Each number is 128 + 24 x the weight over the matrix's rms, rounded and kept within 0 to 255. Layers, rows and columns count from 0. Numbers have three digits each.

# down: layer 3 MLP down (transposed), 512x128, rms 0.112, rows 59-111, columns 0-127
# up: layer 3 MLP up, 512x128, rms 0.143, rows 60-111, columns 0-127
down59:121126126140158131092127141113139124159131112128134148135159122165102148082163117154124131111128125201122140087156137119112104133142145111131133095117106136101146093106113163121114138137100133117126125128123107118104143134108112138143118134116116155132133142120131154145134142132097104140097155117117110128105144149117122095175134059108128110116124142122114160115154115115118112121112
up60:152120162114100116136129120179115147147146141124158152094107118159129122113122095105089113085180137151078144105120183127166128156115106170113092173133131111146153116133157113106147106115115140101105170124124156149104165118111144135115134125095112088162148118115110151104131131147157114184088151140147162097159133103126119108142139164098109141102135123139116132132134174128111109166105
down60:112126135122135137153166119118143112099114120117126129113133120139145111171138135093141150138136129111164119126135135133110117118152144117125132167155175147156140147123118127134104119082126127138112119097139112153147162097146142122147110089151130116142111132126108131092131129118156119120148119116071148122125125128130147074123125108147094103145113164105133139130124108098107124116139
up61:121117139153170136169153134139108091113122147136120139126098160083131100140087135093182139128117117088146143125106101148122115120138104155116137151139152127093135127141135135140102116169100138146143158110137103142141099128103149120132090159139119150153081075136122119139157098109187100119109086149115161136162108126107156134147162088126173148143096129146089119138090099116132118196127
down61:146118117115120123112101143112137130133160115140128101082127094142138134130109106123121131110164113170164110154132111124130085113098127135102099121118117122094197103103115134182128122123151140111120121114096131138136134148118094122108175130126134095103155151146121161141095117121149151131088146116135125122130151120141139114166096146116132126129103141106179145131107164132117097111110
up62:137134113160158108100108110120126154110149118147115109123123160116110102110106191134148133121093118108094112146117136150117144164106122124138104106112136175136138105144145094162092117119162138171143106143152107122056118161133171143128133158093147166098141121111150114138110093171146144120089134145139135127144063124160115170120139097119102139112107131083139110108110183144134172157129
down62:108132145085145145136121122141155118128151162109121124135167183138114119134117137113120133110132156131156147147186104164124121162147165094129136107094117129096120095100134134073063131118118093095131104156136107151127127124152112185136091120110123155106135076106128094132117166124109133150108187161139133131148122140143134096119169117137105145126153078109118141103114202135144167170130
up63:113128108134158131106135135118130088159132125123111093134138148121102124117142139138132128168146087140155134113112140151155155156150113138069141144140144147085151148158087121098088101134145120093109146149135122152138135134094128117144100144136098137145093133147140156094174150100116155112167107139122139132125119094132128089122122149156159130134152109145073091119153061108126131109084
down63:135152109136110176086109125133103162124148139120123114130090111124078132134116124174093130102180156130129123136190146171113111134121120118107160137148128150109135118110124117079158095130130149142138120131175144087100135146132149106134123101132160119081095107143147113123084136129118137151155116139161137120119143120084142125126165092116131119118124179138149123112147114125123167141112
up64:100108136152121126136145110166153156095096163128114135091145107134125128112123113124123125094138108117115134100140146093124131124177126154155107112085124125115154106113106102174148114110136100132139152109131133145125149153138138079100161144132107164129138118100126096119123134127114143151117138197140120151159163096102100133140109111082140137151142100124098118137155164170144137102120
down64:130123138126120129123135136107132134120168118121169145137149077126122107170107116172114121183148133129116146082143151157084078090168151116123132159093135127147088130131112136115136151131132103119122139099141157139149143138110117129149189145154123161113159142122129126134155179113140151141146128103136114096108125177132116126139167135087145118139151166152159154172127137131077137158142
up65:114124133164133113109128115115122144115151091161166128114151099113176158084125128116174134190075126127130135157171143106196103102118122161136140123151136125104140116140109135137120161137143105117106137110122085097131126140131121105166122145107125132145112127093137076106106093106156107159138076158125106128162107169157155128144110126149107174133179154173130125131097122153142142132142
down65:140113157118132157104087143151122125106147154160119134122130128092116144136092114120100140147163158120119137107101097132098103119106103124116142135125098124136126144124149124097118135140132126114112084128130130128131136127087076119104123152151142141163098137101154169150146125180116148111166105112097125105122121090119132137064127109103095102127121131141147087116134152085108086117129
up66:134102144130107173103126110102122142143157106165113137112141111130102118113087093129173135096157133117165140126139111113108134106119108144174113109126088138122118139134118142133108144108121127154137105121133118132158128162150150123132105148149136145083139119130121142099134098105155152127137148161160120130118132098146105156087161123078125133111145132128098122153131133141153151119141
down66:143124130114120112110141106114105100135131136117130129130167101116126121135114141177139123114123109128115140143126141144149108151139131144113160149147104115103184104132139112104155137115143116171080098144125101113142133118153103132139122141103146127119129138131125127164130123108111127114121143113120120124117152130153145108157119088152113117132129137118121103127109148116095135121077
up67:104163121123149104107170174091140145171118123143138114116139165104084111102139108122146133056069078169134112130072134099141143108121157093148160145121201129138147141156111179135130115096121097151118109129122151089148107147129134153142109176087114085117134116116140100135131114117141085122152148146149137119156141168120138155137154155176092140092175096160123126136122161121151103111075
down67:124165126100129127109082147065142122072153110176154144104145139143130115123094103156120114079135118115150127163167158179120148132128151131165125087127171125152126140140132116111138097121127096109122139167095130118126081133081108094151100137093127108102130091135108102100075116125150151131116127089108143139146159132103141109102140140148079112129135124113130134105088228091148113182134
up68:152130173128137089120113105109112116116141141126142107120125152121117112192135110130127107107092144161141161134112145140139080126128103108132094117149113140126139149093149104116149106141166126136140127105117145100175146104132154131138122121098170090110112128145127109120156132153135126137110105162114155151116129108150070132137139132126131079117132116161132139115117090160134116142115
down68:092094119119133131080102174140126140110145104130113173117095109123131174114153125135123156133148104130143115133167106151107120136121129102150148158122138130097094127146112133119130114122111138137120116141127129119108133156109123111117129165124102158147122149125164159115113109134108173154088162112115128160102152134098158119149126070059149158113154150107073122123127140164115125130137
up69:092122100113148171123144108151107138121126138143121150142143136115162097124131122142115152104129139142111086102104098158142114124140108164125100108080130109181168176157205127161106159126186149110080110121108158166145147093123159148072114165148112130142103109113137117112115162111142118162170092125144132135159130169113153110142152091149123121144114126120124109142148136104116132140118
down69:107112116091172133085117124103113137141092078133122135128124136111148108125158108148117103117131144115137141141198165160131148115109080132118146166102112124109117133109151119094124146147131084129142141138111140118122153103112132104147128112123098136112158114124135138162133144157139137096142142118155114120143130154132128106139098119162118133130141106153133126117104161156159164145099
up70:108107133129143129115140151123127145132140157115142113112112121133168144129095122110152145114120098123140150108150113097126123131122112134091147133102083129150125132149100110149136147100148167147138147122135150067152121116151086123138125123106149125095145070118161143090110116111143127166149134181135129122136134149127128140108134113192137133118146147163135089105151116159130108110092
down70:122121166118073151129094131136123123122107137123127126144134116121096144151148131113098127134121120084131091114128147153109120139110153141107099127144139126114101132124124124142139117139115100092120132107110106113164128128109140125124152085154112120092120121102114095152126090131126095141107109119132094099130157115125137177132106126150116125078131159099135140121129129084123119173125
up71:106141128107083150166140121106067162142070133134134133137129113149134121154137111152078078137108115109111178121168108135122142139131170156061097117079110194107159167122132098132164119087124110120118163109074140120139148118101173167132126140104113153087147171179142157111136089115118102119102124165165118137135112107154142150141131093126141131109142105162102119142200126131162116115100
down71:135115138133134113153129138145139156152094155159134137118097113158121140128110107153113137096182115106141144147135096137171134107135092138145123122132127162092107131115205131111119131114077145139116140118126095140132101077122109182125108122112133128150153155144135101134104110115098139107102154105134136138161147151214161111127132067118105130131157150137126176141143117139117095094152
up72:120093102168097177168112100152113107182121134179127107126113139101132082152152122096110136076071166136075137119131117118157133088112123146148072168101148153127152152100152149111142147104151157130077081147120136101104131132112153149101154164117087141131131097130109100117145106117137182085144127080120160195131160146121168113140117076194117191135153110139127110132121141103120108149099
down72:130138141064142165118119080091139121139111135146129152111120135128188144124120100151111071109165116165157129092134171185126082136107126144198087114114084153155136130122141110119145116059170141090152133089120169139113112077159145145180097068138110107092105149148142166056084131116139116181069135102133143147160145172085142189133113159100141139139123161104156167159125144171112114122116
up73:081128120147102148121147124167139145128090170137116113143119167135159167126171095120172090102081074140106112127100113123117090151129129120146142162127172166105134117123141119141140153116138091151177129162153110157087153162094143121135123108094133127130178126141100146143105107140146133164114142141093144109135138139168100148099116135121157121131132105146119109096109124074148101106148
down73:183153177129163125136137099098153135087149141172119097097189118120101131140108170106111146117135108139098121103128133120114175125104146122168132130118114123099104126123107164070129123130102132159112140100130118097104160118145114126130088148143129114092126085142140141131140108150090124120149133138130099124138158131128159091172114152150134089098128097140130128121156149094114137159118
up74:137118097094118145169146163144132107114149144107096100139094111103202096146097138148104123096081115107149146123094122160152084142108165138178101126158101177150145128130154134145129123126169176148139132093162109114152151111170158110129140117122114168161126111105113116170150164081151148100133102121115123119056092133124111145134140101101148133103109105149149174106124107122150105125123
down74:109157111148112173201151143109121117149127121140107087095166122089135092124142099147125126112110137105212150080105132133147102106084127111141102145121159104155112149077143126184146148158082112107101140142141070123126112102123131110114126117159158131096129135148133136101143134117136124116096132143112057144112120103100139136145130122077146140109088135102164125105161096106134112119149
up75:120116092120153148132163151120121120150112151122160150144168165120096104159132144102145152125124144111162138130097115148105088077096127147141122123140075116129137206113139110135147099151134135107127131171118103143154095122134149127126159114117113094081113136138139113116115147160110162098103106113176142093115158147128190149114127163112139148110120122113109113145131066141173131120141
down75:171172089153130119145144183092154102112113127113130127142106142093114142151139149084121155164074107093105131166161121126168129130132149108123155151127116128084131116126144149109132138114095116114126128117147095120123112133096100114160099102120122098127119093105141134090139136121131122134130099147131132128147114113103103131147141133084146135121125085090144121116126140116066108095153
up76:138116134138143140118131155165093152128087072064131135161116124143137082175076132109154114147192112132155112121109127114143123105082122119110100123100092110175120164110141118155145115130154162115141138143163153126121131154096112166135145127115121157124154130153152100145140122120098115162129116147131152129163130149129116162139102107097061138111141111167159101134136110133160119154140
down76:173152148107169104100167113140137097142106125166129155126162111122117149141143175150134119101135119143098098138176092110155150103122117158129152097141110127150107127136134093162154083148138132146112162119131127118085133107125152157118102120115086137118145140162195083116091140148140120123109123085132104084119107154093141142183135138137173140076120113149117135117121121149124118113127
up77:143158110167119148110134151160123119122122153140175086116081168122168099106080137149083114056099136110150116106098170151120131123161128133147115126125122089118147088135157136136103146087132125146143136118131135114118103134106138130148135133108117130123142090109089142106128135104126120119172102125105092106151115114147147138125134134154112107161145121144134133149122081128148134143135
down77:087136117103158139110123115108083110137147109123122136089130126124128124084095104116126174144097144161151106102100104087138150116146116121097109127166129153160154065090163145117123131132133113115120135128082129144125106140138106098146131127115101128137140145115148147140109161125127116130147077143142105098087106125187117125107158112116135092108078174121124120109127106120129113156133
up78:133102123113148153169148093159131113141118147098117114111179118147132151119124108100121159102080180112107108109124101158162129116131155078123133139120098213129165163126205094114107099195110196101141129117143154112105113093146119131130155141084104115164158152124113142143135109104099090160093126132122155128139132084162107160159075137177152106153109138141119113068113153147158125096101
down78:121151096114125141099155052187135143125168152091120130147140156119097130087063109127150164122126169172130117095137138195121115124097128076154129151144113160092160146104109182159113097173098147116120157088139145147157109113104129142095142137117118150099136130149107139126138079131166149134127133159103151094162134107145103166142150122146114101080131147114175082093132105104059087160151
up79:093082108138094094126102125127068103109133122128108121093080104145116096109067150166142151106144119124131167144090137172187089107126148126165140103119109156099110157082156128113152150104127105179122121134179128121121138137160139110132144143176125122147122149113162131136168119161139128075142164168131145130116155142097130156139150141142135108097144106131131153140098133108132136099149
down79:154102154112167156126154120166098134147147141173118105142132109135108135109136134163145125129112078190119141100140083133110126116157126115145128124121120132133123147120126109124132093136106155119139135142136120156112145135066142111128121122086175115103149149146137120162123119109173158125126149133089103152155143122127107118121107153114113109111113125091120133110143114137117134100150
up80:126127134104145141097083116173141100108079146122152140160065143149176106158109135102161100155160152130140144095126169173127150140119122150104141123121156108119084143173187124129133119119084064137125151169108095106107143135139135110147094153111150109158112127145102146136155125111142122131050111120060125126150070120117145131137131125136110132136143084156120106132150076140109151116152
down80:165087117142117163121118128117084146151108139121143138132157126169137151118086097140142150131136130158165152134133127130163150133119109181095177131083102116130148109100108130124146093133101123121101108136151123102099129130113101115154121117079124137127145147135129119102141134138143122109143121135127088108157128096127115103047131137111156136138134151126132111142169149152171111106162
up81:136122129121150142151111116166161130128108135113115107129143136139139144122121126119095123117106157163117118132079132117142125098141076134106092146168114165085110129121093093121156125161137117143135152108148143164124129163126136138173103133106156073119120148134094119120104125088106122131159137143172114159105141100175092143155112103095113125172149121099147149122099119128186102132085
down81:170148146134144108125155102122113132165109138168111130105122102096163172127149093133131126119134126121122140117107128159114111141095130094103153129141160103107148140122169155084116152131117119139120135156086093133135092126082146149129123115148143092129167136143098127117148112156140156127089165157111081147162146160111090143112137118095132135097077094147060155119132118135095100155148
up82:117123132117119137130117132127128096155128098104150120176144142143112107162109122109159124121133146128143136119158129109145137100094147109139127102068104135138132126163136117074104151186111214182108147141084127128151145128120165134177158124134116121145128111106095131127124105165112118194142150129164108148123152108128151110133084149122121166119158126140103112115138154137101152108120
down82:128168145128108096107134090096124110141151128127120112114104140109098113125174130089110113093104139126107102124109140123138082092120164143072154092108136145120119139122124108155128143120165101139136125113186146142160129116121106150106154092135081119123101136134134091133182094117122142123121122123152123145129110152122157143121155117132141129135093117123109170150115117122112158094142
up83:147125127120139142132151104129151119165105142113104151143133143148112107145110099115169116089108130114118140122143115113137157166089128133114128121104131128129109148146107159129139101111138114118115100166128134138136153106129137121085123123181169098129144119164186114105137130143121135122107091139091078132148167165128157151156095122137121132105110124102117126136149111139106116085132
down83:121123136133123104112102122130110138154130127115156101163129128134117133115134128131098144140112084173093114175102134098144100129179124111111146178148117105107118110100133117113111121167120161158121132114140168116182134154059090149161135070095112151144149134096076147159109118118101112131117146095134150106096146099098103064112163115127132120128151139128112075133099169103182055174130
up84:106183106156114146125132137151140120126135137123136169132144133117129110115136090130143081156126118141131123135133161138139120104140147133123163129145144094118138166121076114140133146115147123116143152130123123109119077119160114151132078154125128149171089110112140123098145150070129100137144118112141133136082062163176108120122144068133098120146140088136116130143108123137154113120124
down84:119155124131165165117117090114083096131146103085116140139132123129112100131124116126103166124133120119148137144133145100140101154086108114101119157105141146107125112070144144113120158163121173117133127103133126073164136103158074143155128154152113133119126154091140140145095119098127133116156115130163118122104134126140147125100135114126143131119127110118106144138119124131115130132162
up85:137132132088161065129081160129170129116110119173096126144120137154153106137150142142176086127093086125105141114126146162136117115165142096187138132137145144177147125181115095168110111145153103145148111145139151103107070129131126094076119159079119131125160117128118083111106120137157099161160143112086166084137106141121127145138140136123116147085130090138119129117139128131191144148132
down85:145184128139158086129084113095146128136128127173109137142184132111113111101149143138128135112119133118153121120107117109141088114153141083152147109105137139139130093135121111107108097143108119129145125180142131090120131144119156095119086207120139137084132074120115119188156093106131126134137125151121137161166145090114158110146181121162115082124108115068094137102155141141140159124089
up86:094111135079127147129102114156098147100090125145146128110145128115131100152121101106113083113134153143122124080082156130160110166153145150141101116116081176091157156172073135132126139160134156086081135163076136128144172147132141130132123164121143094085112170104111142148107179085127122131143140158122177130166120140153125140149149131115140150138109112113093111125113121122155148119124
down86:150145143139166130137143114092104137103120169154125161147160123122092160129129139164119088050115155154149098142140166125086145129117137142094119115158159105090088107112115137148090111117084139141111149155153119111122102135092132125101133151127125104145122105155138093121099136137132088082110152146066129117131181124117129162104141134098126140110145138107131135150075116138097124113161
up87:081113146143143078148071077126143122125143123095131159153086094128128092182168128139171167115121173143151112101139138192121156121125149134173098110136114136136094137122103122148137085079122115119127117145117087127164128077162132123174141129091144136092111145137159109104135143167114150091114107154147185160133182101118095113124104155119121064115107112140099137122137167118143166141124
down87:085153157094162141145095111127108115132194102118107064152100136139121114120134116144121138132161137116111111095138098145148115126142141147155099105168103137144103093149113114089125122101111144145123131129147125122122107110083103114133137139145096128147133110155132114113065138120139114086139129124108104121119145095115173120115107136050124131137136097125204139139137120087133117132118
up88:074135118054147121169127159181077177101130153145098147136141112107157120147091121112131174132123092126129133109120105127112141099178167177088078125130120142127100145159146131157137091094113129083089172109118125115099124149153124138129135129158131122112140127126108130129147121085115098114101143150124193161125120126111090140144115151119088117101119171159048109136147131107146169092157
down88:134117145124117172155139155176123129110111147100100075096104116133126100169147121110120087140168147099118134116149159124140160124075175098112123155130116147128128118086082109142123118131089152169162116119106166119144107081137169134116102142118101148119144105085161132117136130153120129127154117152130148139089119135166130093118144116143121149156109168178159133161146088134162111142167
up89:075134132086160117102158128159106152179128128130102110170185108118154090137177148136131113071106146150130094158172119130103172147111108141128097113109118065133116127119153138098140099122157152124156123131118158118094143103175128140124143120084111124159135141133102085069182142136122144160122126124097170107173130107138138132113090141136145161144145114079150153098123087135137157118078
down89:120092154136133151154139135135129132122135144136149136123121132121152118122130096138105129146142118102131156132084126118135112157159136111127096127101117147113112088111154157115143116099103114134123092116128133102139158139116111153110115148123123142130098118118150126131104145078156124123135149137141135111141165164131138125193137120117118137096158163099169098145098146113112121107130
up90:098102157068123148122096114118150131115131154102109158140128160129122145153105118164155069126155062151113096149140139125130163157119120151108118130128140120113132121119116143155139099184119140125157146192143135118078178154155126156135115137145103139099126140142150152168138142097143124131166130126096056121144168097102163148160112141097146125141114136133116106083119133088174126096126
down90:159117148141132145136163107137104177142086133115086133119141146081099129149148159126097105173173125131104142137058143155090123171073132156081119142080163144144088117120132142117156086145114146076124071148145111109113107115129127121095119134108159126112127126080145102080165143177079152126123139164094094147124162146137154084150131147118137111077133117094122131130115178145062068154116
up91:143144141102130125099172145114136128164098153115130125141117136098103118130107158147109113121089119136130107149126118148113120123093122143096105178138108157135155117173173140117095094147146116156150115127088115105095090103127164113130137144105160119076107101157147122122100164139117108147082134160136168167145102173106118181136110121138136175151114123080108111122128151108128125136162
down91:109175116133176059089111188124165113141106143110107146141157140116116134107157142114115137173158090090123107133167140124148125134116121172149151178101123151120115149150112100140126116116107133137129161151116151103130151167077109081131154151120110159145140124132064109148177171134149124094126126154101182132077145156088184088074167106095102109179140127072133164133139100094100135156176
up92:131120133111130130133132161101148141162094185106152116097110096135122164120149137124101130120071122132141106070120088096107123134138122115086137123126096130152125137145142152131147137124090153119107144103098084108137137100159146175160114136141128103149116108132126147166161092104144146157125148112154114141177136144116140089174079131150129134153167125120100121117133160139134196102189
down92:073131161139141128132134134188129102124122127113188130126134077165098093102156115170102146151089166136160111042163125146157128133157129090132124134134096108137115110168142119158168138144105100160092105096122119093114177117091111141123159108173125190149136088142161138131117107129138143107160154117087127135107140089173119113147157115158107106147165157154122124132143131127107121135130
up93:122128158136144133110173114124118113136124141145115134119137095148137127159132157139168144135151122131078115171141103092154151142117145146125173118105084088089105138126124139133164123116156106144120080153104182158112102088090129100147109117135119134148089152138129157133163138117157119175115100102099157144139144158159130179144104171128100127206151075151147103141127098130135081096134
down93:089129134112078122131085108152182115136091104114129133120112104126110162128114111096126130104137140100099097129128107146098104131139173073159111153112133117113083122146101153132146119105159129182076136126102154119163145146071183111104156077180127116043126124107112140132110120144116103101108112164077136095111158162120122134114130139148156108142133111125128132131130129124119119138128
up94:116117160093165120131148158141121101127127091140120118141121147130110166105133118124137160129114143115107117156123112143169144138164093136112134131110152087143113114122105106124117127121148134125122128128112131161106098097129115082153127180113120113114143131149089134137114112140131128124078158106136121174134132124114128134066098110093142117118130126132134140151124130134119149123122
down94:123155133128119138138126108175120143162109146135130118115105130143094091141122140123101107130134120137109153086091125109095101086145110146115117134112157132126098112131108102121121104118112133153125095115103137103102126101130115133165119113153126153062132086108201120132143149108130145123149146106103106111140123145119099133213105150160136121105133140141129131166143113128166096141100
up95:126127105168155130168142157133144125116185102147111160119133142110147127126131099109125128085133163122146127135123107133114168158154136130163124126101102127137160144120151095139134113070140107105118123148132137120154121125140148141119160099127106112117102131133139105119138107141139129120150134144130137153115104075159119107098131084138103117112157100142080149103122132121115193131156
down95:122125124127136131096123155150156102132116122142132115145155106145117156108105119148111146165166104134100131106140117138102114126128135132133136154107135122143084096120115152141130152134080141164136112135129133104124100133112069106163112169099125150136133145102119162142088115108130142125112104123114149131148153154121175126091102102069155143121142170112120131156159131092142101130142
up96:127156111140115107128137141135166115165171129169133111135168123088108115150115093111100126136135129146154118145091141142146180099137133127121071076184122121150138114157197124141129141155179158103096133103131140124106162122129109140158146119065139105143093097098173160131123134130119112115097121147123150112175110079121120139088100153109168135109112082144135136097093113138160142130151
down96:119105127105157137145116113085112143121085156164131082135154119076098101139144093165107135098138187105129148114122138137115139175125174156146135130098146140148143107125105127109110130154145141116097119144176131148162136188148133121137103130053147152127128156083133121085175123101117141130130151107134103138111082136118150083141188128111142120111111094070109128100109096129103095150109
up97:163135126114120151130096118138097140119150126155115135142116124128076122128104113088132134126130136120141153115129115084117151144139150116121112110108123108142129140131142130104140171123149106114079112164100131168111107142130107163116122145084129105126096162125119106150138118119165127130159128165150108140171120111113149132122098098164082142128127104107101130157179133145106129147174
down97:122123137157101120103089134143136104115108113127099123134129115148130107125101101097111117137123115156132122131152115135148159124150146149148148137109129131119112137140086123122145102137102098177137131140126152128151121145122138114105115157130137189112094117107145137110126151116119101154091132117105132102069156122134145113103186153109113133133155096152129142104133128135091119086142
up98:172121154091070128111074162127151193112131150136172100138111128131150103143118128136126142119099120070178090102196110123086123113115138128141130135121150156118159149145180129106138113130141149144147115141125137124147116114136138122171115069136167084164133088165138131160128112157134158138175169149139110157151116087161090135106123115133105135146122110136127142156095109114108121112134
down98:089085104140158134070095166111135123142172138136154123129165126156115108104134128111090158133159159128110112149138137137116114110119144170133133120115152166072113100108109119134109126106101126087164143070110140072176151119124138132123089106109119113125123112142149143123138138112142133135158149168160133114076116126156118110140082129130122107167137153111173078153079154142157082126132
up99:130140144105141142107163153152158176138088115133176124110117127115108118109143138080081153117121137119094142121122132131142105136101154134060141148148161126140158120108159088144139145107217092136140137094125086137143148125132147127138106149099115129148137123137140140142156104148137143177137065101109120155130159145150116112162122149129147114146079095155130148118115170143129101091108
down99:143125144099117097090166167089150147128112115138116149122135154111101108155131081124089113149128111137114134138146094102127136139131155119067140123122163121140116095107143127109107132147110115151115135107167120134106178125104068160122107090090138109145142110141119143160106083139104137109130108086113127162146155130121109118177088095154120118144093103127116136088129134089115136135109
up100:098147155148100162108101086175166152103108145105112154103160093111106131111084126148154122124131146151134146173103112133138113081161105130147132135077119160064085134117142099120136166133190173083152100126130108121152134134152125106118137111064149122128121162122137093086141121145137139139126138171140168131139121130138117121172135122129095118158128115089102099147154131161183115131134
down100:122125123128123144102154102182098093143144119139135105133120091090102135156125128121137166162136133185127152126009139095119157118127134098111116085095109121109137144135131133117128136111136148141156110136130166118165159118105127113128128138122127156173152130093171147132125134129130170113146144121141127130109068123103115117133145098085135098098132120120119145107146101139108111111126
up101:110126139117123133176162136110131133107115132097136108140153160170103134110133098121149131133109107139121133110114125123139132148138127101149166126074117121095127139113142146109119114096124127145125134169163105135135145114099101121156170132110119107135150141154131117151132109128128134157138115120159135125127112142153132148101110094121102152142175097159157126157119178098096086115183
down101:165100146171117101099101140162103116119117130134115112136104109119143090128129144165109164125152123127115138132098119107096117122126106133133119120139126159151127129129121111140128165125125128144135129084133108125085126117132118107090112153112128146103117132119154161111123103103151152144119129156133171118141118165135125095175144183140130132103116106095095150135129086171139144166123
up102:163111162117146175127099074115160119127118126114139152117123144143128167144079101123109130125149127164130121119147134110118149125125108149131150139100145104161125155121159114151099092106121129136076118144127127183103172125118140129148077147116133123165120098147122145053155144120101113149130139131101102163125109097166096098133099126160111075120111127149109138174111103130125130134091
down102:125138126122120176117110138113118154095069120153130158135144128144105107105077141091118180125101135122131092117141138156150141127093131115127126158096140098119109075130103156145114082105128154119106141136144134122090165116102090080186089111129105139150119094140178153119140132148106120150139111139144088119118115122131120083058142120139139112164142118162149134131169135129165110078158
up103:179143121122109118131158129074122111173149140111147127148138098131121120099132100144132151095123180132110128131150164168145144123102130149151122163119119130142106184123128157105157099166147102121123148106110122142142136123149156134088129126121144115119088117145151096108129131147138132087127126107104108149137127098100138144087147133113143106126095152123110111146149108140135135149108
down103:112103132147108133123101122112122166136115158179156138123104147120122152159136139126103138128164078146122118110118134114142151143095125087114134147129116160103134109145138138132136130111113152102139088140110128140113117120118079128127110110114125135153108146119158141118122149140079125131118128139159168096097132140116105125110158127099134108167142149129173123107168140121137093136152
up104:125131113166127154186140149117126125110112124144138078163144121143137103134117107119130153095117133149108125084112111123132143111109126103131163163104149097136161115126078153127106125155137149097136112128123179148139126158151131105121120162130124082156116158139127145115126111143131171157151122124120090143120111155124082128116127098108125094124166114121123115117145130129131126126127
down104:153132133146115102133108109145126105100136141114102117118116167117169111101133113148124137130117166111125127110156112185127105136126143105142092109122126112141090159140157133115192134102126088160132112104127114121126123083118121090160131118107119136134126134112104162101126144113135075108109122151125149119078109117083140142133144133149095131126123152125146191118133090125117108157137
up105:178153125128109120172162130140136154127085138127175087165107150148099132126153154141113124118164123128179102151119085138126094139116113072133086110144134130125106109112155091128132153121146120176145127079137174106110105139156120108105095137115086108141137120111133121132137096148136122193109147132140117151104119107114121113117131171122156110087143128123119127113110097157121157149133
down105:156112125160163128155152140112084161134073105118136099178126141108109132150129105139085134137134100120160112155163103161119104133146149149104154147072139128112179119126176111168096118113076126132059060127138177093092125114121116172084137153107112166103131116129134126168117123106116152101163106156125168124122121132148167120190161136108133120126124137127154123138109099136134122134170
up106:132125140143129113174186147084077194100033142126162160130122139116124115162123116093085103079100116138094119088141130142149143121134104114084116141138148113132140131117129145166128134110118167155112168115119159135138159144121133140149175149116134096119129153126167108098123113112098108129159134102127102125152091170112141141118145127133111104118126152134134115131101163156130142139091
down106:130128134123127114130097153131109096156085117125135127097083090144151123141116152140068137113168103140140093165125131084127161125099074109113113130151123164149143149128145080131180124106141156127100145139130106145118113075147108115114132097148171076136119145120129103115091131161129150166137136082134142126086155158124117083110078091134097111161141141144117121144087132114161139106137
up107:151154158132123151110127134130153154162163123138129148147108151119077136108115100149187110110139141136124110163170147172128162123146085154137140100151115112135134126077121131154093179128108110112070133119139108139116138104177149134166114089128140130135122112127165135089108142120136121167148100161160103114168138138140148069113123109134120089104154126164081137134112143144139144091111
down107:107112092140151179146112132120120106090078107131126176140151168145138099127101147155098150075136111126126065129107124135129125105120122149116137156134150127116079124118144135147107076117126115138066135143124139110119137103156090103157099120103144126120095028112121133127157138140090135114157124152135052142146103108112084087116133096150147118114140117114125161123136074140132138066140
up108:145183118088121133112126096126141163089121113128129114136158151144115138128119135130163139129120156153124144108130116130116131127182117148114082125120135135108123117141092101108100108142157129111123130141106075150124127120117159145133134162123167091137138124149134088101143138139125098133160118143146130120140135092162133116120126130139104132186147100112125117122159127086135097126124
down108:145146135128147102120087153160137105113154153150169090140187105148139150104118121173071143095103134139177116124136162094124150122137137111125154129120144122083169091107129148079102134102111123120126142107112127123127143148116133128125115158130162144143129172147123142150057142084153114145159126119152088123118113127153159142131165119114134130127145156115124166143117087181140130152147
up109:123117109136129069096091118160134149129102093098131117172119141162140140092079101123150108135108136149080133064131110118143141075115093137122151077156137106109183140176088115133113157137111136128168157138125141102106117146133112155154103132129104116147132143139109133115146100127135107119122142115143116127172151157145135129109110130115087149143103136135139093173085106090118160085098
down109:121128121089126147106151111101135132098134125149137134145149106096129135140128094158112110142152132119187107130157166160147133114118131133108128109124149110141168129110098156109125072143164111125125173159146127128117138101141139131113114145106120140094094138105114111121117120128133112097115113087119131108104111108125114116126131107148129095135128098105131094102120138150103131163127
up110:093126124133127117111132070130120152129174139109113117100130101151113126133118143112115124108128120103144151118087143132154120096123157109126140121129142130087134132098152155104154171114149121178162133126119134123119126154175142100116115139164133123105121131138127139103126152125156135133144165183143160148129121169093174170116124139142085131096108131104130144111104123140110125141118
down110:154095137130109135103128084153126111155117139165106133124129103139095115129152078095123115157103121126144129106123114117129122145099164126139118110110147108127125086124103160138096102147094164143104120111128115099131122142080086143114143103106158139147161150149134126107121127130107166098101135128106102126150148086136125085126176124105156106141118121090163103116146118165113110110118
up111:107115119150074145147095121146164149154101102131157174145136154109120118139111125108165140140114131144116132144161122139118116080145140140147149145161134069087104116123104139139078157133124103144098139151122149134141134116164148130162116127139139124171093123151152129125126173119135116109119080168159100105115113100143139130131110123106060087136177130146126148110101122118145129126116
down111:160135121173129135166112153118161118117119170108110147106144151112143083100080152174127138137156143116135108081089146091083105151161096152090111096111158152143097123133153128143128158089099165143097114057134157140108160056120092110128110149052129118124143102060172161141138110133124109142100111158170109134095128152105118110141106121127160144103091166163147115118153084175123133137138